{"n_head": 3, "qk_norm": true, "bias": "none", "tie_embeddings": false, "init_std_up": 0.0675, "optimizer": "muon_variant", "decay_fraction": 1.0, "doc_mask": true}
Each number is 50 + 12 x the weight over the matrix's rms, rounded and kept within 0 to 99. Layers, rows and columns count from 0.

# q: layer 8 attention query, 96x96, rms 0.197, rows 0-95, columns 0-47
# k: layer 8 attention key, 32x96, rms 0.19, rows 0-31, columns 0-47
# v: layer 8 attention value, 32x96, rms 0.178, rows 0-2, columns 0-47
# o: layer 8 attention output (transposed), 96x96, rms 0.154, rows 0-2,32-33,64-65, columns 0-47
q0:48 55 53 31 53 63 52 62 35 49 45 55 48 38 59 41 57 64 62 52 40 42 42 54 45 55 41 59 65 47 41 51 54 53 42 60 63 30 28 51 53 47 49 52 35 50 55 48
q32:42 51 73 47 21 61 47 59 38 34 63 50 44 46 57 65 49 48 63 46 38 53 33 35 44 53 63 65 58 63 25 39 74 49 44 16 49 63 60 54 21 38 31 61 47 47 56 48
q64:61 41 43 49 34 60 40 42 48 47 57 49 64 54 56 42 49 50 28 40 69 43 49 71 61 61 60 52 30 50 65 43 31 56 64 45 46 48 38 44 34 41 38 49 28 44 51 50
k0:53 56 36 45 60 51 31 38 72 40 46 57 49 58 54 58 56 58 41 39 63 49 50 51 45 57 45 54 51 44 57 55 69 37 54 52 42 47 43 41 52 33 37 50 60 43 63 59
q1:57 49 42 32 61 46 49 40 50 52 55 45 55 59 42 57 57 62 56 41 70 67 55 50 61 43 55 47 74 44 43 45 48 42 50 47 48 55 41 55 43 58 49 43 56 54 37 34
q33:55 42 38 54 53 60 41 56 66 56 53 45 57 77 37 62 31 68 51 75 50 60 36 45 53 38 44 49 74 78 65 32 41 68 36 64 33 60 34 69 57 57 37 79 30 48 44 56
q65:36 43 48 30 42 45 55 45 28 57 37 59 30 73 45 38 53 39 47 62 55 66 53 58 56 55 46 29 52 41 42 38 41 40 56 58 56 38 38 46 48 57 52 44 56 71 57 52
k1:56 48 61 59 36 64 35 43 55 40 52 67 56 46 56 64 62 64 54 31 44 35 26 48 49 52 53 42 65 52 86 57 33 47 53 49 30 47 62 49 33 53 41 59 36 50 55 44
q2:53 40 50 41 45 33 51 39 59 55 49 57 59 50 41 57 69 48 50 44 57 39 56 58 51 48 61 61 41 50 46 55 32 54 51 52 40 62 50 40 39 63 68 63 41 42 73 32
q34:55 34 45 40 33 49 61 36 45 46 52 45 68 44 45 57 53 55 58 43 57 65 53 47 50 43 53 66 75 44 67 49 38 47 56 66 34 42 50 52 58 56 49 74 54 28 29 38
q66:38 33 63 49 39 64 67 53 44 46 60 69 46 56 50 58 42 53 56 79 58 42 59 39 66 59 41 51 52 29 45 50 63 40 47 44 55 51 49 57 55 52 54 32 53 74 73 63
k2:52 52 44 47 39 56 48 71 41 68 43 39 50 39 57 41 38 54 54 52 35 45 54 55 61 49 60 43 47 55 47 35 38 55 49 54 59 67 42 49 45 44 56 60 51 54 66 40
q3:36 45 49 49 57 56 32 23 61 36 35 49 60 62 35 56 64 53 51 41 53 58 36 52 40 57 53 40 64 66 45 62 63 47 32 39 27 50 47 52 66 63 64 60 37 36 25 51
q35:48 52 48 51 35 43 39 37 61 31 33 40 40 42 52 35 49 66 52 46 31 35 51 37 28 64 56 49 41 57 33 54 44 36 39 40 44 62 38 32 43 30 41 57 54 66 31 63
q67:40 49 45 48 45 42 57 43 33 34 40 64 45 47 46 44 42 40 47 54 61 48 30 61 59 49 45 44 49 62 52 52 53 54 51 49 54 40 59 51 31 43 61 39 57 52 52 30
k3:65 52 45 40 48 60 48 52 55 69 64 39 36 33 52 45 40 40 55 46 57 57 58 47 56 35 51 49 36 57 48 32 42 50 45 61 73 52 48 48 34 62 46 56 49 50 56 55
q4:57 57 43 51 53 32 63 59 70 40 58 43 67 58 46 38 62 46 45 72 41 59 53 58 35 52 16 46 40 57 49 51 40 51 48 60 64 54 42 47 75 68 35 50 43 61 46 57
q36:60 32 39 41 76 32 53 61 51 53 41 50 56 55 65 31 51 37 42 78 49 58 43 59 54 57 40 45 50 46 46 57 37 36 70 56 47 62 49 80 65 61 49 54 53 48 36 71
q68:32 42 54 54 44 67 62 45 40 54 64 54 40 56 41 44 39 43 48 78 41 47 51 60 54 60 37 49 44 37 45 44 41 43 70 41 61 57 68 58 62 47 56 41 53 58 68 57
k4:49 53 43 34 50 48 33 43 43 73 47 61 60 43 63 54 29 51 52 58 54 57 50 47 60 47 66 43 55 35 57 36 43 55 44 40 53 42 46 53 27 48 61 40 64 51 59 62
q5:43 53 45 59 56 56 42 42 67 32 43 47 58 50 47 52 53 46 43 41 54 60 47 48 60 39 35 40 61 55 47 57 52 46 53 65 24 46 48 64 58 51 55 64 38 50 31 49
q37:51 49 52 65 55 33 54 55 48 52 38 41 47 51 55 45 42 38 60 44 66 52 42 33 62 43 46 43 66 37 52 44 45 28 59 46 52 47 44 53 41 39 41 51 59 53 39 48
q69:64 69 53 66 66 40 40 50 60 35 50 46 66 49 37 52 55 42 56 44 45 33 49 45 29 41 46 47 45 54 57 53 64 27 45 57 31 51 49 62 72 52 46 54 55 34 56 42
k5:42 46 60 34 59 64 60 37 52 27 53 57 38 42 47 49 59 52 40 40 49 48 60 54 45 63 50 47 43 72 34 44 63 56 46 41 50 53 52 27 54 42 52 48 48 58 38 33
q6:37 42 45 49 34 62 55 29 25 34 30 60 62 58 57 46 36 59 40 65 40 62 33 50 31 42 37 41 33 55 55 52 57 31 51 45 53 46 50 55 31 54 67 60 32 58 53 60
q38:53 57 43 44 25 57 47 36 57 57 49 40 58 55 71 47 34 69 48 60 53 64 45 39 50 55 46 28 26 36 56 40 47 49 37 35 36 65 58 52 45 53 62 35 40 42 54 46
q70:45 34 68 52 36 48 49 71 41 53 37 47 51 55 66 39 52 42 59 27 42 57 66 59 56 55 58 51 42 54 37 36 65 61 61 34 45 45 62 51 44 58 61 44 41 39 41 41
k6:54 38 39 52 71 42 62 67 57 48 71 57 43 67 61 49 45 49 55 50 53 39 34 64 48 50 58 55 67 38 59 64 45 58 45 49 30 39 49 58 44 62 43 51 55 56 57 53
q7:50 55 52 40 39 36 68 49 51 46 51 59 44 30 61 64 46 61 41 54 62 53 40 37 53 43 61 37 61 32 42 49 53 58 40 53 50 31 31 48 39 38 47 58 40 68 67 48
q39:35 49 43 33 51 54 57 30 49 44 70 39 76 44 61 54 50 51 42 56 65 61 39 56 56 50 37 58 43 34 62 72 45 56 47 55 52 33 36 74 51 55 59 53 52 34 46 58
q71:59 46 52 61 41 34 39 47 41 55 50 41 68 53 50 56 55 66 45 60 37 38 41 50 54 51 29 27 60 34 39 55 43 38 65 45 48 43 33 47 65 70 54 42 51 61 67 74
k7:48 50 60 51 48 38 58 70 55 35 57 61 40 34 44 66 38 39 40 69 48 55 63 53 57 51 40 39 46 58 61 31 40 53 37 70 64 53 42 73 46 59 56 49 44 52 36 39
q8:43 41 41 54 45 61 56 33 55 24 43 51 41 37 31 59 74 42 27 43 66 73 51 45 53 34 56 75 50 59 53 78 51 38 53 40 47 59 47 56 60 44 43 69 40 44 44 31
q40:52 46 71 45 50 50 51 46 46 35 47 49 39 45 26 47 79 49 38 39 47 64 54 49 26 47 61 59 48 53 60 40 41 33 54 41 34 77 53 47 49 49 43 52 45 54 41 25
q72:43 44 55 59 45 65 54 48 62 44 42 51 45 39 30 40 63 28 38 47 53 69 58 45 40 37 53 61 41 64 55 62 62 35 51 40 39 66 42 62 43 47 32 47 47 48 41 33
k8:59 64 66 61 57 63 40 65 53 44 41 65 54 62 59 40 54 36 52 33 46 48 53 56 30 35 47 71 48 67 52 45 65 45 57 56 48 72 42 25 74 35 47 49 48 48 54 39
q9:47 48 55 57 39 66 50 56 54 37 35 60 52 47 42 64 54 34 29 48 58 53 53 52 49 48 74 62 59 61 52 70 61 29 61 46 38 47 51 58 42 46 48 55 45 48 55 38
q41:49 70 50 65 38 66 63 34 55 48 43 66 38 54 49 61 50 56 44 39 62 35 42 27 45 48 49 49 41 54 65 53 74 29 47 53 32 41 46 63 27 42 61 44 48 68 49 19
q73:69 53 55 52 48 61 33 56 58 46 34 38 52 43 59 52 57 42 55 30 51 32 55 50 54 51 51 55 55 68 46 40 84 53 52 42 42 35 52 44 39 58 54 40 36 72 48 45
k9:45 56 71 44 60 56 48 42 47 65 48 59 54 48 49 42 53 42 43 46 40 61 57 56 42 36 41 63 42 61 39 38 48 50 58 58 39 60 54 26 55 51 54 54 41 40 32 50
q10:18 59 64 68 45 45 49 50 53 48 55 47 25 25 36 53 41 78 58 45 49 43 34 32 44 48 72 46 20 49 51 51 42 44 57 45 54 59 60 34 25 31 59 64 49 62 41 44
q42:33 68 69 63 58 60 47 27 56 45 43 40 21 27 32 40 57 43 64 36 56 37 48 36 63 54 51 77 41 62 45 55 55 47 49 45 51 49 75 37 30 52 59 68 57 56 54 41
q74:33 75 71 59 54 62 52 29 30 26 47 54 29 31 37 32 51 62 29 53 46 35 57 50 57 45 79 54 45 78 47 39 38 51 45 37 32 72 88 34 27 33 33 61 42 40 58 31
k10:51 65 54 42 39 87 50 42 40 57 61 27 64 58 28 72 61 43 50 39 64 77 60 65 34 45 95 50 54 52 31 58 53 30 57 35 34 40 53 37 53 55 42 45 41 45 47 55
q11:59 41 46 51 39 71 44 59 53 58 56 54 58 44 54 39 48 39 46 68 29 48 60 56 37 59 48 28 56 45 58 54 39 40 66 64 44 45 45 56 53 54 64 63 56 34 39 51
q43:68 50 09 65 64 60 48 64 71 54 47 63 62 52 76 48 32 31 36 62 42 52 50 34 33 41 28 38 49 65 46 56 72 48 58 59 39 26 39 72 73 42 48 58 44 49 46 49
q75:59 54 19 56 48 60 62 64 66 68 67 49 64 53 61 45 31 43 37 70 48 53 59 37 44 52 40 55 47 61 49 73 63 60 58 56 51 39 23 54 37 53 72 57 61 62 52 62
k11:56 28 65 69 44 41 44 63 65 64 72 61 46 73 62 46 28 47 70 69 39 53 53 54 51 54 62 38 67 39 29 14 48 47 50 55 40 57 67 46 53 34 41 62 66 28 55 71
q12:69 64 47 30 48 33 63 56 53 45 62 45 32 36 48 49 52 52 49 72 46 72 60 47 64 43 35 49 42 45 43 37 57 47 64 69 52 44 46 55 57 45 79 41 55 57 43 56
q44:70 57 24 49 47 39 57 52 55 57 49 42 55 45 70 72 41 51 53 48 63 42 36 59 58 49 47 47 63 41 46 64 48 62 62 36 53 25 30 19 47 52 39 49 62 58 77 61
q76:49 41 24 48 40 47 50 36 60 41 52 54 54 41 44 50 53 48 49 68 67 34 50 66 42 61 41 45 51 27 64 41 44 25 49 61 50 24 62 37 63 29 59 67 37 26 53 54
k12:46 56 40 52 51 30 26 44 38 43 56 73 56 48 31 33 61 38 40 40 43 49 43 33 54 69 13 31 43 40 57 40 42 42 74 65 45 49 60 50 56 57 58 80 47 44 44 51
q13:48 60 44 50 41 34 40 45 32 55 34 53 45 51 52 62 48 56 52 45 78 54 53 51 50 35 57 50 69 63 47 43 54 48 58 45 56 69 55 50 52 55 12 54 55 52 56 35
q45:60 39 65 51 45 19 42 52 28 41 60 62 42 42 55 62 40 75 67 40 46 62 57 63 56 62 59 65 51 55 53 19 29 63 51 25 53 70 56 51 48 54 47 50 43 67 43 62
q77:36 47 50 44 63 51 42 54 83 46 44 45 60 49 51 64 41 43 32 81 56 67 59 63 51 46 36 45 51 48 46 43 62 40 52 43 60 52 43 49 42 25 52 61 43 55 39 40
k13:60 36 57 60 49 57 59 32 54 48 64 68 48 67 67 30 33 47 52 46 41 38 57 60 51 35 52 34 39 25 48 59 46 49 56 72 43 66 65 61 69 65 29 60 64 33 56 74
q14:61 35 53 42 49 46 69 36 43 42 52 55 50 61 65 50 59 61 53 46 66 28 36 49 64 72 52 35 45 57 61 60 46 63 53 44 46 60 66 36 31 40 57 36 48 46 51 41
q46:81 35 27 60 53 39 72 51 56 77 61 34 60 65 80 62 34 57 50 66 58 61 53 58 64 69 26 51 41 69 70 63 50 50 49 54 59 48 47 61 43 44 52 33 65 65 46 36
q78:51 49 32 47 48 59 60 66 75 63 49 41 67 59 51 49 47 23 39 58 65 50 71 36 57 63 40 57 38 54 68 60 47 52 40 54 37 44 36 60 35 32 70 73 58 61 53 34
k14:41 82 40 32 64 61 34 41 32 51 47 61 50 44 24 56 48 59 43 35 59 52 51 45 38 32 72 34 28 52 36 60 41 41 45 49 39 61 41 52 43 62 35 44 34 53 58 62
q15:48 52 47 54 52 58 62 48 50 37 54 54 46 50 38 49 55 47 48 39 49 49 40 53 30 42 56 55 25 50 53 47 63 38 42 40 65 79 54 53 37 38 43 37 34 51 61 51
q47:51 59 75 55 42 65 50 50 45 63 37 62 41 55 45 44 48 33 43 60 39 59 55 60 47 50 68 34 45 50 47 55 53 44 50 48 55 57 63 28 58 43 32 23 48 41 53 33
q79:51 49 57 57 44 66 36 66 40 68 47 66 48 47 59 61 31 50 40 55 50 50 51 54 52 41 63 48 40 47 47 57 54 53 60 43 61 49 47 48 47 38 55 48 42 43 48 53
k15:52 40 42 48 66 61 57 44 58 59 56 53 49 54 57 44 14 48 56 53 25 45 52 58 58 65 41 35 41 50 39 44 71 31 59 44 56 52 65 45 58 31 40 14 50 46 43 54
q16:37 54 65 51 42 45 42 59 37 68 56 39 56 49 58 53 51 44 50 30 34 39 55 44 44 52 54 49 51 46 60 38 56 45 44 27 56 38 55 54 44 59 58 47 45 51 58 46
q48:52 58 69 38 40 57 48 57 29 45 48 62 40 48 66 39 46 65 52 36 63 33 44 35 44 45 50 32 66 54 62 56 65 32 41 34 43 53 60 58 36 63 69 35 35 68 63 27
q80:67 47 44 38 58 37 42 36 55 67 44 38 50 51 54 34 67 63 36 38 48 58 44 56 41 53 45 28 35 72 83 36 50 42 23 45 69 40 48 51 27 53 34 41 31 57 28 50
k16:41 51 83 39 36 49 33 75 68 41 38 69 65 19 47 28 27 75 82 29 43 54 57 32 72 51 63 44 50 42 41 44 51 36 51 49 63 60 58 75 28 33 73 75 63 54 44 55
q17:66 49 52 53 74 50 54 45 56 28 47 48 57 40 42 67 50 48 26 53 37 54 61 55 54 69 52 52 54 43 63 53 56 65 62 59 61 54 44 38 59 54 50 49 36 54 44 45
q49:59 81 31 39 58 55 58 41 76 49 59 50 45 48 29 48 45 25 29 64 38 72 58 54 70 51 55 48 51 38 58 52 63 51 60 55 40 50 55 35 77 59 54 35 55 41 39 63
q81:42 56 37 37 48 42 41 50 39 66 43 36 51 66 69 44 44 34 40 51 65 56 61 48 57 60 42 41 43 52 55 65 47 63 51 53 51 47 60 37 48 40 52 36 55 43 55 42
k17:52 49 50 65 48 57 54 56 48 47 49 23 16 51 52 71 47 41 76 43 42 75 43 48 71 58 51 44 36 63 35 31 48 51 40 47 38 62 52 60 64 71 59 49 33 62 31 45
q18:36 65 32 69 52 37 42 50 63 25 44 42 55 61 53 43 52 49 37 57 57 61 26 60 36 56 50 36 54 68 59 59 65 45 50 58 40 41 43 44 54 53 50 43 44 62 67 47
q50:46 68 52 53 61 57 53 24 51 59 49 35 28 26 33 60 39 56 49 36 52 46 43 34 58 60 47 49 52 51 65 59 58 44 62 57 58 63 57 60 23 43 50 59 39 56 74 39
q82:52 44 29 48 39 66 62 28 49 49 44 32 49 38 42 61 49 54 60 53 62 39 47 41 54 71 51 59 59 67 54 53 53 38 61 52 53 34 41 60 29 26 76 37 53 63 46 41
k18:52 39 30 32 60 38 59 59 56 30 47 65 33 60 57 44 47 55 55 40 81 82 60 40 78 47 28 47 39 41 76 69 42 47 43 38 72 30 52 59 46 46 62 73 58 53 35 64
q19:60 50 38 54 48 57 53 36 58 53 41 61 43 64 52 53 52 67 56 65 61 59 59 54 67 60 44 47 46 43 44 55 73 41 27 61 44 34 38 57 58 56 43 35 65 35 54 56
q51:68 35 59 54 53 59 57 60 53 57 37 38 42 55 41 49 50 61 68 44 61 52 52 38 51 49 68 38 58 52 51 38 42 52 69 59 29 57 42 53 40 50 54 33 52 51 52 51
q83:54 55 32 67 56 24 50 52 65 39 44 59 47 56 72 53 39 60 43 74 43 49 38 47 47 34 31 56 50 60 34 40 55 49 46 62 55 57 27 74 43 57 69 66 53 73 38 76
k19:41 68 37 47 44 57 47 63 52 26 53 55 47 39 53 70 77 43 32 32 57 60 66 37 47 62 75 45 55 40 36 60 39 40 50 47 73 46 44 32 51 59 42 29 44 64 60 47
q20:67 75 36 48 69 41 50 58 46 38 49 48 50 67 78 56 44 52 61 58 49 59 50 45 59 59 62 47 68 36 66 72 60 59 50 58 52 31 33 57 46 66 48 43 51 53 55 86
q52:47 73 22 56 46 56 51 47 42 70 62 41 44 55 54 52 39 47 54 57 30 59 50 58 67 39 42 52 65 39 35 50 60 47 54 50 47 42 45 52 44 63 62 61 52 60 66 45
q84:49 50 48 48 46 57 40 56 22 54 56 61 46 65 31 48 62 29 57 56 73 45 60 46 41 46 76 26 29 40 56 34 44 36 59 54 46 36 63 59 41 50 48 57 50 36 43 61
k20:59 38 47 49 50 62 57 46 61 35 63 52 52 61 52 64 38 37 56 53 31 49 49 64 53 65 49 69 68 53 44 55 40 36 57 68 56 59 60 34 58 56 53 59 47 41 46 58
q21:41 40 88 73 50 38 48 51 59 45 49 46 34 50 41 38 85 54 55 35 52 55 29 34 29 53 64 68 56 50 31 60 47 53 23 46 33 76 46 45 63 42 33 38 45 52 57 34
q53:38 48 84 56 33 31 61 48 39 83 41 57 14 26 23 58 62 63 59 27 65 28 35 54 60 59 75 78 50 37 42 52 44 47 50 20 42 73 50 28 29 34 39 70 47 45 56 36
q85:59 50 60 47 57 46 45 62 38 41 46 52 57 55 65 47 79 70 65 24 63 32 47 50 49 64 49 64 63 26 46 69 77 46 52 48 34 35 57 50 38 26 54 45 46 51 45 40
k21:42 47 47 51 50 54 32 64 31 21 52 63 31 40 40 74 36 40 40 47 41 61 39 25 41 34 58 43 39 53 44 61 52 59 40 38 51 77 31 49 57 53 59 47 15 65 68 39
q22:50 46 48 29 41 52 43 49 25 56 52 57 61 47 55 47 29 39 52 56 43 44 56 37 54 39 54 58 49 70 58 51 45 53 49 44 42 51 56 61 37 64 44 61 52 58 62 45
q54:17 48 60 42 37 52 58 31 38 20 49 50 48 45 53 51 59 40 66 47 43 65 51 50 65 56 62 54 59 54 54 70 61 42 20 55 35 65 72 52 49 51 44 68 58 49 60 30
q86:52 43 57 52 34 53 54 60 61 41 55 51 45 51 59 56 51 75 58 34 52 42 37 28 51 52 53 54 40 35 47 65 56 71 41 36 49 55 42 54 29 50 46 53 28 51 62 47
k22:23 62 35 35 25 62 56 25 35 55 16 42 33 38 42 65 51 48 17 59 58 59 41 45 30 42 58 62 39 47 44 48 61 78 48 48 36 64 49 62 43 61 59 44 51 74 62 29
q23:63 66 62 48 44 57 44 47 21 31 53 29 47 58 61 44 50 67 38 42 65 40 77 38 53 47 78 57 51 45 65 47 62 37 68 50 44 72 55 39 50 34 44 40 49 45 31 39
q55:62 47 37 70 44 59 42 62 70 53 59 32 65 52 62 47 56 84 55 57 49 47 59 55 61 57 13 67 63 57 57 44 51 46 63 50 66 55 35 59 57 59 61 52 48 55 24 51
q87:53 69 41 51 46 55 60 48 57 48 52 57 45 50 45 58 42 83 53 30 50 40 77 35 72 47 51 52 49 46 46 25 64 42 47 35 45 48 49 51 48 51 60 64 57 57 26 49
k23:49 42 48 40 30 50 65 45 39 57 38 42 48 29 53 55 30 58 34 43 56 36 28 41 71 42 49 57 47 47 43 63 44 73 47 47 81 54 59 42 55 63 53 35 49 51 43 35
q24:54 48 78 44 52 40 61 47 51 62 31 33 29 30 47 31 32 33 41 46 47 52 48 42 62 42 63 53 36 45 56 22 18 58 34 68 67 54 53 22 68 51 50 53 69 64 60 39
q56:50 19 87 43 54 33 47 65 48 61 49 50 32 29 45 42 53 76 39 49 64 60 42 56 78 51 65 65 56 51 40 52 51 58 35 55 43 50 43 31 56 57 47 59 45 60 60 51
q88:66 48 62 78 55 37 72 60 47 50 51 53 44 40 43 40 49 61 38 38 22 51 56 55 40 49 47 38 49 33 62 37 28 26 79 32 41 22 61 44 42 42 39 35 45 63 52 62
k24:54 53 55 51 61 54 45 48 52 57 62 58 32 80 38 49 41 49 37 64 49 61 50 76 38 63 42 47 41 46 55 52 43 54 66 53 41 41 43 48 48 55 61 29 45 58 44 53
q25:50 41 48 60 31 50 41 30 41 42 47 38 43 50 50 54 58 49 36 44 52 42 30 50 57 47 22 54 30 44 44 58 38 64 39 48 43 37 59 46 56 54 55 62 62 54 53 32
q57:68 54 61 55 65 32 57 56 41 45 60 53 66 47 65 55 57 26 47 76 28 68 74 88 48 51 51 69 57 80 59 37 36 57 73 48 61 31 49 48 70 54 48 42 53 44 19 57
q89:40 52 63 43 39 40 60 31 58 51 53 53 37 39 43 55 57 52 40 37 62 68 37 37 60 45 61 60 43 48 47 58 23 58 47 53 48 56 54 48 46 36 45 59 49 47 41 33
k25:28 54 50 29 46 61 55 60 70 48 58 55 80 50 44 43 47 50 59 55 61 68 48 63 50 47 33 56 59 40 53 42 39 29 53 59 41 47 37 43 55 39 62 63 43 41 52 64
q26:60 43 42 55 38 53 67 74 25 56 43 44 30 50 46 40 43 48 53 40 40 43 54 56 70 64 48 66 61 39 62 56 63 62 69 49 33 45 39 22 45 53 33 60 52 55 57 45
q58:33 38 66 39 62 33 39 62 30 56 42 50 24 47 42 59 60 61 54 46 56 57 46 59 57 44 60 63 65 31 54 57 68 71 66 49 44 44 29 15 40 55 45 69 42 54 66 22
q90:68 30 55 36 35 72 41 35 45 47 55 49 39 36 62 43 46 37 52 32 51 43 24 26 52 45 35 71 20 47 55 46 51 40 51 55 57 69 46 69 66 54 42 59 70 47 63 75
k26:31 48 63 49 60 71 32 87 39 57 47 60 32 44 44 70 44 56 32 46 60 39 55 51 40 58 66 52 41 53 24 60 42 42 62 36 50 56 22 59 44 56 53 58 44 40 38 66
q27:39 47 39 54 44 47 56 67 67 69 49 69 32 49 37 76 47 41 36 51 56 61 54 47 71 50 51 39 61 53 39 51 50 51 45 55 62 70 40 42 52 26 47 50 50 69 53 43
q59:44 66 51 36 39 57 52 48 44 47 40 36 43 53 54 43 29 69 51 21 71 44 37 53 59 51 30 43 55 46 55 47 51 56 54 46 36 55 64 69 17 44 48 61 42 47 49 40
q91:29 36 49 36 41 48 32 60 34 64 39 45 25 38 43 50 51 76 40 17 59 37 37 40 67 37 63 64 39 28 57 50 32 57 55 36 48 58 51 52 22 35 47 62 50 44 55 36
k27:46 51 38 65 54 28 44 52 37 59 42 50 48 58 51 44 58 41 37 41 62 45 64 46 64 56 44 69 55 57 51 36 48 66 36 55 50 38 65 28 49 67 31 57 53 68 39 22
q28:48 48 35 45 64 33 47 62 59 54 57 76 67 72 70 17 51 67 56 54 46 55 42 69 31 49 32 48 53 76 81 59 58 44 62 58 39 22 20 60 45 50 26 53 44 65 49 63
q60:00 77 87 43 46 77 61 33 16 02 24 68 18 01 21 54 52 99 57 01 78 36 11 00 61 58 89 54 00 22 37 49 32 58 22 12 43 93 56 05 10 00 85 38 10 48 59 00
q92:49 33 27 13 59 52 33 76 61 47 43 48 92 48 25 35 69 56 41 68 40 42 52 75 25 61 31 26 40 38 66 32 45 34 67 54 64 46 63 51 43 66 83 49 53 23 58 63
k28:59 61 47 60 59 41 50 46 64 45 52 51 81 41 36 60 30 58 75 61 66 35 25 71 40 64 39 31 64 61 35 22 56 60 48 53 35 56 57 30 48 53 86 66 66 61 43 54
q29:53 31 46 23 63 50 34 40 51 54 62 76 55 71 62 28 57 39 59 46 44 40 45 39 68 65 46 55 48 30 55 59 28 40 60 52 60 39 54 37 46 46 63 56 59 44 40 31
q61:51 33 28 58 43 37 43 73 66 38 53 46 79 48 67 43 54 22 37 56 50 68 59 58 87 68 00 54 45 48 53 47 46 49 68 65 35 18 42 42 72 52 91 70 92 47 41 63
q93:62 57 40 57 66 32 48 33 66 58 70 47 67 46 65 60 47 44 41 43 38 52 62 47 85 40 48 54 46 43 40 44 53 60 66 62 34 12 43 61 31 44 61 56 48 54 54 46
k29:44 33 55 55 35 27 33 50 50 33 41 77 57 39 57 27 64 58 49 43 72 48 53 58 53 78 40 31 63 60 64 56 45 42 48 57 39 54 42 40 53 37 88 57 67 57 38 38
q30:44 65 61 38 22 41 50 46 35 37 47 40 25 44 36 59 56 38 48 37 67 33 69 39 57 47 56 47 53 31 53 42 44 57 70 49 25 42 58 54 73 44 49 42 60 50 37 38
q62:70 45 46 54 68 58 27 67 61 50 46 43 66 46 44 49 73 33 51 59 49 78 73 84 56 61 46 35 55 70 77 39 45 33 44 77 39 34 61 67 81 44 66 62 51 29 31 40
q94:46 44 55 58 68 60 50 71 35 49 47 43 73 77 77 36 60 45 57 54 42 29 41 46 33 36 51 52 49 42 50 51 48 44 54 52 32 17 54 47 73 51 49 43 71 49 60 25
k30:63 35 39 64 66 51 43 54 64 24 60 43 60 68 55 76 43 57 55 68 53 53 45 62 44 59 33 40 57 26 52 58 48 57 61 53 65 51 74 69 42 34 71 69 64 72 47 47
q31:42 52 65 59 61 54 59 49 45 51 50 54 66 49 46 29 54 50 59 72 49 54 43 58 48 61 50 42 56 61 65 52 59 39 58 57 53 31 40 35 47 45 59 44 53 46 51 61
q63:36 30 72 33 64 42 64 29 58 30 40 32 47 54 38 43 57 55 59 66 46 66 41 59 41 62 56 43 59 55 66 58 48 43 51 70 29 63 52 48 65 50 40 64 36 42 39 41
q95:25 59 52 31 76 46 61 30 47 37 28 64 44 73 31 59 59 52 34 37 63 61 29 41 37 59 36 58 39 49 61 46 30 46 50 41 30 66 58 75 44 38 45 62 42 62 53 57
k31:56 53 32 43 69 63 29 47 58 66 55 72 49 62 52 43 55 35 69 58 59 38 54 56 63 73 10 46 34 53 45 41 42 65 27 60 44 40 65 75 76 55 74 65 76 45 38 49
v0:73 67 66 39 54 33 57 49 67 50 36 58 58 59 64 43 71 52 60 78 42 56 37 50 70 59 46 46 48 35 55 38 45 52 40 50 46 63 56 60 50 47 31 48 47 49 60 43
o0:46 36 29 37 33 75 51 38 42 63 64 60 48 34 52 51 45 76 60 48 59 32 41 64 35 53 37 47 61 44 50 55 51 68 64 16 32 58 62 48 50 44 35 58 37 23 50 32
o32:46 60 53 57 57 49 35 68 52 46 44 39 48 69 45 39 19 52 48 36 70 68 59 47 50 35 63 38 51 52 67 63 61 34 36 67 89 56 40 40 62 49 50 46 71 45 47 55
o64:48 44 59 67 73 63 79 38 56 36 57 60 40 36 48 39 64 25 59 55 34 42 41 30 43 36 34 55 48 60 45 51 65 32 46 71 47 56 42 69 71 54 58 36 66 55 70 60
v1:25 41 64 26 67 63 30 39 50 76 71 50 65 50 52 36 57 56 61 35 39 67 42 29 38 41 54 41 39 37 50 37 58 45 53 46 28 41 43 44 48 46 62 60 49 47 86 47
o1:56 30 51 58 54 45 33 62 54 39 56 37 40 53 56 48 29 61 53 62 70 50 57 52 47 60 60 51 59 38 51 48 43 51 35 51 71 34 54 48 55 71 43 80 53 40 71 49
o33:52 50 41 58 52 50 76 50 53 56 50 56 53 62 54 48 49 64 62 41 51 43 40 28 53 61 53 53 46 57 62 63 68 54 39 44 48 53 58 68 46 38 64 53 39 63 31 55
o65:60 64 49 42 48 69 41 64 35 58 51 70 78 71 64 41 53 52 35 41 42 46 56 65 36 49 55 47 45 57 52 37 44 40 71 37 24 39 43 35 34 33 27 21 58 55 31 52
v2:68 72 64 38 39 46 58 54 71 38 65 40 43 55 66 41 57 43 52 40 53 41 54 58 49 79 38 42 68 39 71 43 35 56 37 57 48 51 50 54 43 51 46 56 49 51 32 54
o2:67 41 30 38 48 44 62 51 40 58 60 74 54 57 70 67 32 78 56 43 30 63 54 44 54 50 65 67 40 60 31 39 55 58 57 42 51 37 41 41 66 52 35 53 66 42 60 64